Weights of a small GPT-style language model, trained from scratch on English Wikipedia: no biases in attention or MLP, a variant of Adam for these matrices.
Each number is 128 + 24 x the weight over its row's rms, rounded and kept within 0 to 255. Layers, rows and columns count from 0. The size above them is the row's rms in percent of the matrix's.

# layer 7 MLP down (transposed), 1024x256, rms 0.0452, rows 541-546, columns 0-127
size [103  98 104 103  98  93]
[[ 99 185 168 143 123 160  71 130 131 136 116 132 109 102  85 132 132 124 125 123 156  96  97 139 111 146 149 152 131 159 129 132 181 125 158 158 160 119 137 109  98  95 138 115 109 121 153 164 163 129 120 116 120 161  88 154 125 118 133  98 138 130 117 145  84 111 107 126 146 123 128 143 162 144 132  98 137 109 108 180 106 133  63 124 157 112 137 125 106 157 110 124 138 127 123 151 146 151 124 146  94 127 100  87 138 137 110 105 116 126 171 176 101 115 100 130 132 131 138 131 171 121 156 106 147 110 110 110]
 [104 126 147  90 149 107 122 116  91 125 140 124  69 106 109 134 166 102 157 138 127  93 131  84 159 113  96 144 163 153 133  92 114 102 120 118 146 147 117 119 138 101 166 133 153 101 124 179 139 103 116 162 138 168 104  88 123 106 129 163 103 129 102 129 170 154 104 164 123 106 153 104 126 149 106 126 142 131 136 123 145 151 128 146 134 172 119 106 138 149 135 124 132 128 143 153 154 164 132 136 126 139 167 118 128 108 110 135 110 104 149  70 118 108 101 106 101 142 136 131 147  97 178  97 125  81 121 108]
 [217  85 149 133  93  85 103 134 123 117 137 160 133 108 124 159 148 143 145 125 137 124 131 132 125 146  87 128 162 142 137 105 155  86 148  98 132 131 145 120 142 154 103  81 159 125 108 182 123 145 134 109  99 147 158 103 133 161 131 104 129 113  80 128 140 133 157 141 157 126 122 144  83 151 120 175 169 105 115 148 116 150 125 153  88 110 130 127 111 109 146 185 101  98 142  84 178 163 153 147 150  64 152  96  92 139 148  81 138 160 112 103 104 151 183 128 132 139 117 127 138 179 147 104 146 169 121 119]
 [ 71 122 146 127 117 162 119 118 137 160 125 120 149 100 138 125 123 119 124  94 129 124 124 134 130 138 111 164  68 100 116  92 145  97 140 126 125 129 159 148  87 135 148 152 117 113 131 147 166 105 130 145 102 127 120 135 146 131 125 118  96 186 184 133 135 159 116 142 118 126 131 126 153 116 119 127 153  78  97 145 171 181 132 121 109 132 128 152 144 133 125 145 134  94 123 114 147 142 157 120 115 154 154 128 143 122 107 123 114 128 139 119 128 137  74 144 169 117  95 133 136 137 115 158 136  83 118 113]
 [158 126 110 124 101 178 135 175 101 128 117 126  79 134 141 123 113 182 120 187  90 148 151 176  64 166 181  96 141 126 153 104 129 108 105 114 157 121 135 113 156 114 114 118 158 119  82 159 135  80 140 106  96 139 116 126 149 131 156  95 149 126  95 109 143 114 145  62 153 119  93 104 135 128 121 139 111 168 116 126 119 105 157 142 156 136 134 144 147 139 146 124 134 151 102 127 149 116  97 126  90 133 134  67  95  78 159 138 126 149 132 133 159 120 102 106 125 117 136 160 107 135  96 136  87 134 101 137]
 [141 100 109 158 123 127 117 134 131 168 148 138 125 112 135 138  86 129 151 131 138 106 132 119 128 129 114 144 145 137 123 107 126 119 119 108 142 129 111 126 170 153 116  99 152 125  78 166 113  99 197 101 123 141 130 130 122 116 151 110 134 162 142 109 105 131 106 103 129 111 137 160 122 148 126 168 104 155 157 128 124 128 102 107 146 140 164  86  62 123 124  92 124 100 162 126 148 143 189 148 162  93 142 104 137 134 158 146 133 117 153 137 122 122  89 167 111 176 118 134  91  81  95 134 115 103 108  88]]
# layer 7 MLP up, 1024x256, rms 0.0551, rows 542-546, columns 0-127
size [ 99 101 109  98  95]
[[124  88 115 109 141 124 147 109 145 130 148 125 150 160 105 109 129 138 131 175  95 161 148 123  83 166 140 156  82 124 162 101 145 157 147 134 147 125 118 123 122 153  83 106 123 175  85 150 113 160 139 100 118 119 136 159 153 117 123 114 128 124 179  96 138 159 139 135 130 168 148 100 102 133 181 103 124 151 124 111 109 119 120 123 100  94 155 161 113 110 119 121 173 122 160 139 125 117 129 138 137  93 135 184 121  74 168 134 102  71 138 155 129 112 161 125  96 119 113 134 122 142 133 137 179 130 150 144]
 [ 78 168 147 108 151 171 149  97 157 110 131 136 115 130  91 111 128 146 141 102 127 136 134 110 120 116 155 151  83 136 133 130 131 174 136  89 164 134 100 117 111 143 138 111 102 139 124 101 111 128  86 141 143 117 104 158 159 112 159 143 138 136 154 134 102 122 105  98 142 112 149 120 202 106 152  84 126 120 131 107 127 100 116  89 136 146 103 137 142 128 117  91 115 134  93 167 102 108 112 135 132 151 102 177 114 150 108 156 133  91 111  86 139 107 136 150 117 156 116  80 127  93 159 115  95 177 130 121]
 [ 75 116 153 188 136 149 133  95 138 139 141 167 156 127 104 106 162 167 153 124  75 117 126 101 174 156 128 126  98  92 121 136 153 155 119 143 142 102 145  71 151 131 124 148 142 156 146 118 125 147 139 115 112 105 142 156 130  69 143 115 114 115 138 115 120 136 161 122  80 121 137 139 136 114 137 147  86 102  88  98 111 166  74 107 103 114 127 138 141 120  99 136 117  97 156 123  77 122 147 120 120  96 122 134 139 126 119 187 131 175  99 141 154 166  98 144 103  85 131 142 140 101 142 146 106 106 131 153]
 [114  72 129 139 123  91 130 148  90 117 135  66 120  75  96  72 126  79 147 137 173  63 153 131 139 144 127 125 140 111 136 143 150  89 100  96 138 127 137 166 104 129  89 144  85 140 180 120 123 152 115 165 146 121 156 104 133 158 125 133 108 133 142 148 111 152 182 193 145 135 113 140 123 140 125 112 160 113 128 110 123 182  99 142 134  86 103 116  99  93 128 121 158 140 172 138 116 133 105 157 160 143 142 119 144 149 164 145 106 105  94 133  94 115 133 121 125 141 121 131 144  98 120 143 156 129 138 107]
 [142 138 105 112 129 110 118 157 109  80 131 121 141 128 115 138 149 112  91 127 125 187  94 118 111  94 112 101 121  94 101 144 150 137 118 127 134 170 165 117 150 142 114 131 133 143 172  95  99 157  98 135 131 129 111 118 173 120 107 130  82 113 137 124  95 131 179 124  96 213 164 141  85 136 155 131 154 101 107 117 168 160 132 126  96 140 118 145 127 153 112 132 133 161  92 153 152  95  82 139 135 161 161 124 102 153 136 152 102  93 125 127 114 134 144 137 104 128 138 128 134 114 119 108  77 116 174 119]]